From a checkpoint of a small transformer trained on Wikipedia.
Size: 8 layers, 2 heads of 64, MLP 512 GELU, vocabulary 6437, 2.42M parameters.
Architecture: LayerNorm before each block, biases.
Training: a variant of SOAP for these matrices, 119M tokens, 7270 steps.
Each number is 500 + 25 x the weight over the matrix's rms, rounded and kept within 0 to 999. Layers, rows and columns count from 0. Numbers have three digits each.

# layer 3 MLP up, 512x128, rms 0.143, rows 249-274, columns 0-127
525497513513475497515507504522510500532464503486557511480493539538508498512502479481509481509557494505422503517526475494495519538525467526526500467486461509478465483514515497468488494543528532490496512531499499464486518507503495486526564500526506475510478484521493541520483500524437513509517501493516501496486494480490455509521501514461509519505501514502480465523490537529524533515494
489515521499515495512534479494516494482522520467508470481486490514493510480483480468468520550500511504486502496481527507535499492500514492503495505510461539504507528509470515500510485468468507485530522484515496541529495519510478494544482504510512520504470498494468503539505511459539514496527494513511531540516475529508497493501500481452515477462503472536519491483489452508528499474496
507515525491458457513537533501495482458491520503547466497482535468487500501461534468516465509454491471454491491508484522480473540462489495533467525529516492513467512555535519490560519519484488466491491497487507487491490492479521496466531498503501483513494478511454454444528504493540481533472510533523527495507536535507502480519499514521524497505480523524478508510507519503478459492528
499485538495512527529457506535527456488479464509522457469501536543475514498526509486485501504514491495510524503504526472506529479503512487461491528531505506498518543494500502515512503497484519481459482470518501492466540526536476485489476484498529470566503514475446517507543543506502510502517516528522494492484511506514508470513494514466554469480508466514492490488458497529510521427507
479460459450534481541562497515507488542483519510501513503468505546538483539497507479523466460509489477500487497491479481529527468527498529511518472555480469472547493539487462495501510497496495501496475462522536460528512501508506511514477531492524506528478475447471518466483509532466534567461520536532463493488497546484508487487497518500508480499504475502539478440492501517488501491486
494478495533501468476487509508510534528489517484529525477450521488500500528533484473486451520510510491488493467430442488534549551489563533494503454476488481547508519487486536504471469491514525531476520558500486483501504509486480498503501498440522458505477490548449507559488503533472470471446521521519514487513497501493521515507476509501532513480543480470492475553514513457465526490549
511508551475508526486491556477494494480502493477499521515518533476521526480478488513486517533528496458480488502459497503483472558501533519472490488495455512503463486525489549504529483506502506474502543507561484513501532493508501529531513484481489479485480497514474506496506476481507487484523445577464465491507510516472497492520474534476550493500491496521550488477485455535510498503527
504503559526515466458475466494486535478469509531481496489512528458484511507487496480496466523508462500515497510508516567477448484527502462514484478534537484513491502552514502515495520506513523505491542469521504495511510517480503492500473537472527505499523466501486491454497495493502492520481488501468480518515500480511481488525475485472483483522523564495490490499474506528524496508507
494488508501523511444498476502487489497516498498470491483507510537517506503494492526534510490481478479458485504483487467540489470526491504514469465503541514514505520480508546499473506482504462480477492509524498502538462523526534532483468514456525513522510506531505489496501499549486508486494509481509536512507475491481498460502479454501512504494533457471511510468521563498493467532469
490506514507486487470503488490472535534552451496490539483524452505511495493511514533519522480495495500475483497472502496481488500518543492495466502494473496480528476531539513499509526488474473496528485554483466470456512472476512523520530511481524489510504482493474495508516507509521481469511519509511493553505451504523470511476439493524525505521530492527510483516524500492484507500532
499501481484465506474497459510464486507455509522470487497544479516473499519502486539516493479492499483479511474480516504493505460495501531483517471504527507511512495503517501507489534499514566510497534514496515527496498518513491501492518439529495509522501515508486533511482469495505495502512500481502528555488483499489490503485497485524536511473477519469472510500489509502536480535460
501409522526463473534502472539518491490520501477512516475534490525472506506521471516490499469494470476458503496461480484510483501514535481562469462493493520530469537511494502498470516520531494492501492565502502457477506539493494496512498500523482465511486465483500487470539517501543524526517525514500466513511494511475528518522485507479493510519492467507501509549498536478459456430514
561476495494452514513485475504499526497489511487482481490511483476506528489493490518505511513438507535509507516490487548475478517502510513528473483469485548469509504489526505504480530445517498512525496493539451468471502489522517527467494459523470518499496472539551487498514490462503495494494532480525511527510513497496513511566497506486423485513448492471466486429522456524536554502469
553528540539466468453544480495534522535467503453531468486499500516538473468527486503514518505510488526500504448502503504520535467465523515505502501483509489504464506502489462521550528490477521519480537480491440521535501530523524515494536531515492512450552463452490504469519538485515461504494492513515490466488473503508529503511510540486484497476478499541542492497471501519509540479476
498523516542496505516488531548537472502491551495519468478479488486489497486482502536507497491428492483477502538448478515547481537482516530515462468522473458520511507522430494497495513498496517520526506510520487532477478470492489460485480604459513496531472483488497466482499544521517537478518474469469537503491536474511526515477489560508485498491531531489503509478531480527544506488450
506496514478525496510492506523520499513490480499510487521504481461460513513467483525507456468534528461502506468474512505509518487502515478496466520491491459516510517480490497490521486491519511506500537482535506578486483492488521493483506488519515494516519503486547538516539503486501475511514457480508501494504501493492466519477515496512449480470467489459477528462461498509514508503489
468450517516473479512490503506490495515509519487524454474509497483479493498493480486534492485499520493485502530458487459500512453493509493530501505501503516499508503509464509525485504510506530470482503500507498513496517486508495443510496524493533504518496454514455485510455487529483504541477499533542508521516509525505466511507498454479484454502517485551488512520538554503475508506512
483466475508477515485466498483493484446486471517508511438474488516502489487477475531536556464503513461504507502503473491537521484511458499494504470496470509502515535500488487531502537461504494522440447530550478478518529489542514488521546456528529506475488454521551510499486474497499516482541522498492488445531523487575488512455501486505507494458474513517449485529503542501553511512486
521525507493500538499533489469459498546457519531499502519508521493531473514503517511481522492506461501517484470517516491504468498440561497517505524504443491509489509511515505525472470501492512477518536478465499481497529459510524527466487516529497518510564481503487501515487493539506478523498484461508495489483489492482484502493514544493510476514508495493482491474490478520467512515528
484494488532506506437491484507474526532465482496498494505511505548530528486486487496509503515511525497508578490466548503528514489480481519494480495536507475486467503524542519509517488471532498503493476488461471478507494512530487484514561495481520447488482513558512506471481534482496479500526466491464472465513482510475486517481455511482486518558513500479479510539500460471491497471490
501500526461433444518511478490511503452540522521539513469444547521490432522467515508435483508526487548529469490495549535463566494497531544476516425453463587530525557508529493496484446512509492463487505455535483525548448501527535483490525482492539507549471529552464517532576479514472507464458493471467553480515510498514527546488490509508466481541492452535505512502471508490519536459465
498497461501478523502534506458493495508485530461525497494503532509503504547477486456471532510463507470506463487476485468476524511525531511456477481536484511470476516506533542485527515510466495522510500509468478540516500503512527475497519524538451489465494482541485480500570508466514537467501533496496505527453530490518481502533527469488545481495471461489511488471529467474500440469479
491488510462530526497502476518505494476490506459480472515481500505518498508512502496487500503461503518513473528487504518524495488470532496537448536472489498474457502446533525519492511472519506532476518528511509508518523516487473540524537508505479516514530467516474471511473474485551509520528486535489502475542490538515520521474482534523552525506529484480525481473511511531541513458493
529518473473480515541518505478541530479509512511555537508502540521558493534536519527525516502526499504525458507523434518500505497494525420558512467526493510487530548487531470545471485471507473483484512477484472542516506490511484537504477497497538505509477475488498478472520486537521470454497547513482479518444511484492481484486491480489498513473520516524428519467488485448504490491505
464536484513519515516456486481518482501458506483452486499522575545481469525533480520494543484514498486510493519516513473497502544453495519506528490504473485498491516486483516519510506489471545482532466534516492474522486465482518537527531467478506506524509474478494524510517504530456526500488441527490498500471506491515470492502479444507537521504484452481514469485479481509551477524493
483474503523501535553464462443467462495453536481492488474495503491526516518553476442510480468523483495546562476482511509469530494529476500519479484485537535528494523508515476519478484457555513466496520508462501475516529489511470496472547518528506482526516543461497528478477426493489477561470521519498499517470533505512513550492459509523522485548495503495523527513501480498464491448508
# layer 3 MLP down (transposed), 512x128, rms 0.112, rows 249-273, columns 0-127
521491511492514514502512462507465485545513506492532542536557494518521523497545494465502470516511501516527486469508528490512474503526546496495503508524533493497498513505451466482515498515499535484478508488498501457503500485468514541503498506526513509518489470515507485513485488481511497491494518466480526484485529448492476515536506494485464488469467516522488503495533517481509493485518
520497495521530549480476480527489475487478527467513515520501494506476523499542510478477493525524531506548491527503513532485486499518501454513500490500487528531477487504485471434523490471515516494543506514499508483492501523472444480527533495512516494528510494455486484501507525515503493494455519496533547474504481504476507484563531508478506527481512485475509516464481503490487494480535
539478470502496504499489509454501516486527512482499558498521448493499516452497483504515454502516510445500497554469470511493491500499478462507472467502501494517531484528466498515534464478456513489487489503510508514506503517437501509460527459491496484428525503495518504491478477499547499504529488522488508479507491470525561515547433464491515488504509512510530467554483506523471502490521
503496465526509461502521466488459525491500486501504513473492489530504469502488514500495503476486506556528495523499461496531494480509528502457485494493481526476476509479506493496508458474477508487505498507512488483487526467515502524566451508517486519513484497457499465491502517488496516527475524526508474565501525469507492483512521463504535504523524531484478540526515494486513523506481
516541501542516482494492569471506525493529486498482491483496527486506529496469574486495502498531523508492498518489515509547542458525530497458532540510506521437527500499503470453491492467518478510501456512540511498482477504495460504518476517498520522491472502466511519511508503531498504541512495534529487512499476508487494465547515493509534458510505519485528504474495517482515452485515
489497494531468483544501501477451516472488469496517470463511529519474508538471476523492466492519489490491473484462500502558546494509510527515503523490504477540509477509478504496489496467510500502456486538467478485493518511481509502484494516453522468499490509525539489552476496478484464495501546475513499490518415489498516437555554474536476523494485480498486513441533505491497507499487
505489519511519566453460457494514493482489522558496517499489503498505501495585510509442494503542463502472432509492445534497493511496503515474486499463537526523499470508476481478485505461513478524506483497535518492498464507501495484448489495527472503501496475480516518505513458553462501488459463500481493519484486510498489503431515483518477478507479502462502477518499463491505469516455
516480531501556506477497517510507498500520469511501509504494492522489503525483506531501515528486510520501493461526500474488532510526534506522484521457461493509494488475500530502514485482526476526478529503550515531470509497452461472532524469439437521472515464498466504519469470521491522484484454513519513502526484515527543491462506522467519487503479512517533497468540474507499491475491
493518484516533530497486514501487543496448489518521486487479486489524492486522477453473467498450536463528474487461491462525493490497501518456476511477475543467494485503544470512511451532478493486505520501525492499532525493494514481538500468494514504499464511546481477488503506514517443486465527493497471498507467488544504534490493503499488516496479505519480467500488549512500508471512
515503523470499505468474505515513522493436514503489493529500509518490500491471468502462499529492491469553512556521510497544499468534480491512543504499508533519515483458488541484500491556486502501516518476511529481515501545473505483529473512510532516503493538504504510464484521517484482522499507533509489456482514511503543502521521498479508479527493495479467489520488518490471510471477
539504517475548496495491469458500487508489483522508485515516481535458500513508516472478501493528495504552455511486511513499506455488508482495525487505487513505472476472480507461519479469449460483510506481512484447499516516463456496443520525505523501524466511471503473493496521481473514487473486477462539462508516501488510503477512512488519507517466488536516495480538515477459503487522
566454539494518476492500479503478508494510510518527511448558484555478492470522516513462510486486495474492493487511477453449519525516503466542498489554497515486509489478505495499496490511469492495531471494524521474482474518428514486515476511503521486485479509464513503502489505499517501490494504485529489497491549493490498514510526503471487492525519488453540466501507495519513508486492
547515520473509493499480497517508536416520522515476494527524472499465481489493513493526542534486529500551502481481446539503501496511488512521481521515534497478497525470504498496479558477510481480484494511529488499499506480460510498470500471533516505506507509512484490481485482506517501484531488470496450507519503501464538521467438491529507501510492507502485492437530534480477481505498
485509478482554523496510453511472487542520487479537466482501517489541486512517473518464506479517475495478472511561487477489507542497523498494492501512506527496477478507493475482482547519462483506494456479453519524493462438495529507496553512529473512468466471506505541467530523473519452498463518475510499506474504536492511504511481487514481460527507481492534499481517494483507473513457
526474520498452519465490462472467498493471494520506508437494516488526471520529505530444458552491505489509499518532491489506493498456490513486485476470493527473476518461511454473486484532525480501483522488505528511504487448523512493477506516537515505507482475544504536540505503524515533498550506490485471473451494495440531464556471465544496475539535512561491440530500501508542468506486
515523516521531513480494495481485508498471501489513501513525489494479502503494517503499488488511511501543522497512505492502503488459485539491514521517510485505557512502524516457529533542440539508525464493462535487507500490490451505458513492519489468507502530494477476524492503471505531501530483517512499466498492473497496501449528490515479514502545499508511488520503491505468482473505
517509417477532491481528462497485468481455488512489490486499516531517509494508484501437491529514451477531493522483505529495500494499488486462532489479516501479510535520506507492496452511487494499500483545498532486544521502504488501480494495473475551485514511497461494480491485499483495492589493491515491507480526489465519501518489484546526492504496516444427512516510483497521509548512
503496499496514494515525466446535461445459516487482533506539478461499502497510509551469483437469496536495501504484523509474502483480510474488544510516469480475511457509528534518520504477492459511468502517515491482492493494471489480506500547483490504475479482561495498487476479483472514490458512470483546494493479467476466468532543506514495495502493511441505505505520507505491564498496
476478473500480492530491531529499494508490457504502492516505495487497499525476496490485501510499456496498544437453493483493513486533480456533498508500521529489488502523472518518530506510493489492524486517509478519497467495480494512536504518490537502501545468520464491531497481494473492499480479455494496494524480513487485479511489539485474524515529477520497505532488460487473524498506
535472514491478514496480464470515466507446508472495514522519486498486443481511488478501505507516520505505482486548496494523497528484483519496559481528485526525506510490527494481478492496508479503515483505508489467468513495470462478492518485476541513508523502490519466491515496473465508513492485484473485495515538503521506460411482473499515488478489496539539454485532506514479545536516
509451549511459484522487450518507450518474540487536534539468548483484506572464510524497440474481512498481485493517493470444548481435518557488529481496511552482520475478517470522511442524475439456504468524475543537469496438486494456459478476526512539495492496471488490535513487487510458517464524421469497451526513473455534569501480506575519468474493536482521488519545531501431467531469
472482527523520500510441529525471500464503515519476488497512485458500532508484522505457487518495498490491487512502471469490482503482509521452515519506491506474521491512536493491512475489530490532461493512518485495509508528452486443524502528517495542539498486489495511506498492509525488485485500505482509499499516493505497437484520510468475500540495518500499521501548497488529480463481
487494496494490496536523474509493514601494504535534497519476496459497481531534527516490510511521496520504507484547499485516509492545492486531505514535474526491513512504501501475543493509513489461460476536510490473512499522505525486467512492493507499484494522502525522549512471506493496480501427472527487482484553498471478495422523431541491533484509526537460506464486494458505509543496
528540513489505515508553454484550478506476502484507501493472529504512534501507524471517495521528498513510486529517491497535488485483482500485489507508515511499489507459519481505452442536500506539516498513524527500556540494486479480487489472481501487511495494475508517528487517513516478484490449478486470496518533504477523478473470483512505509437474499470493505491464487491481464449493
491514491525494466495514479476472488480512507521502527523530482517470534505516535518464543506514448526499530482499494463471529515552520491509555548487522469483542514508512522493474488486477526515518476513520530491495484520450484516497466527477481516468456497506505493502543506467480509520475529480469513496503558558512525491524552516516446489484506532497523516514562498483499473500481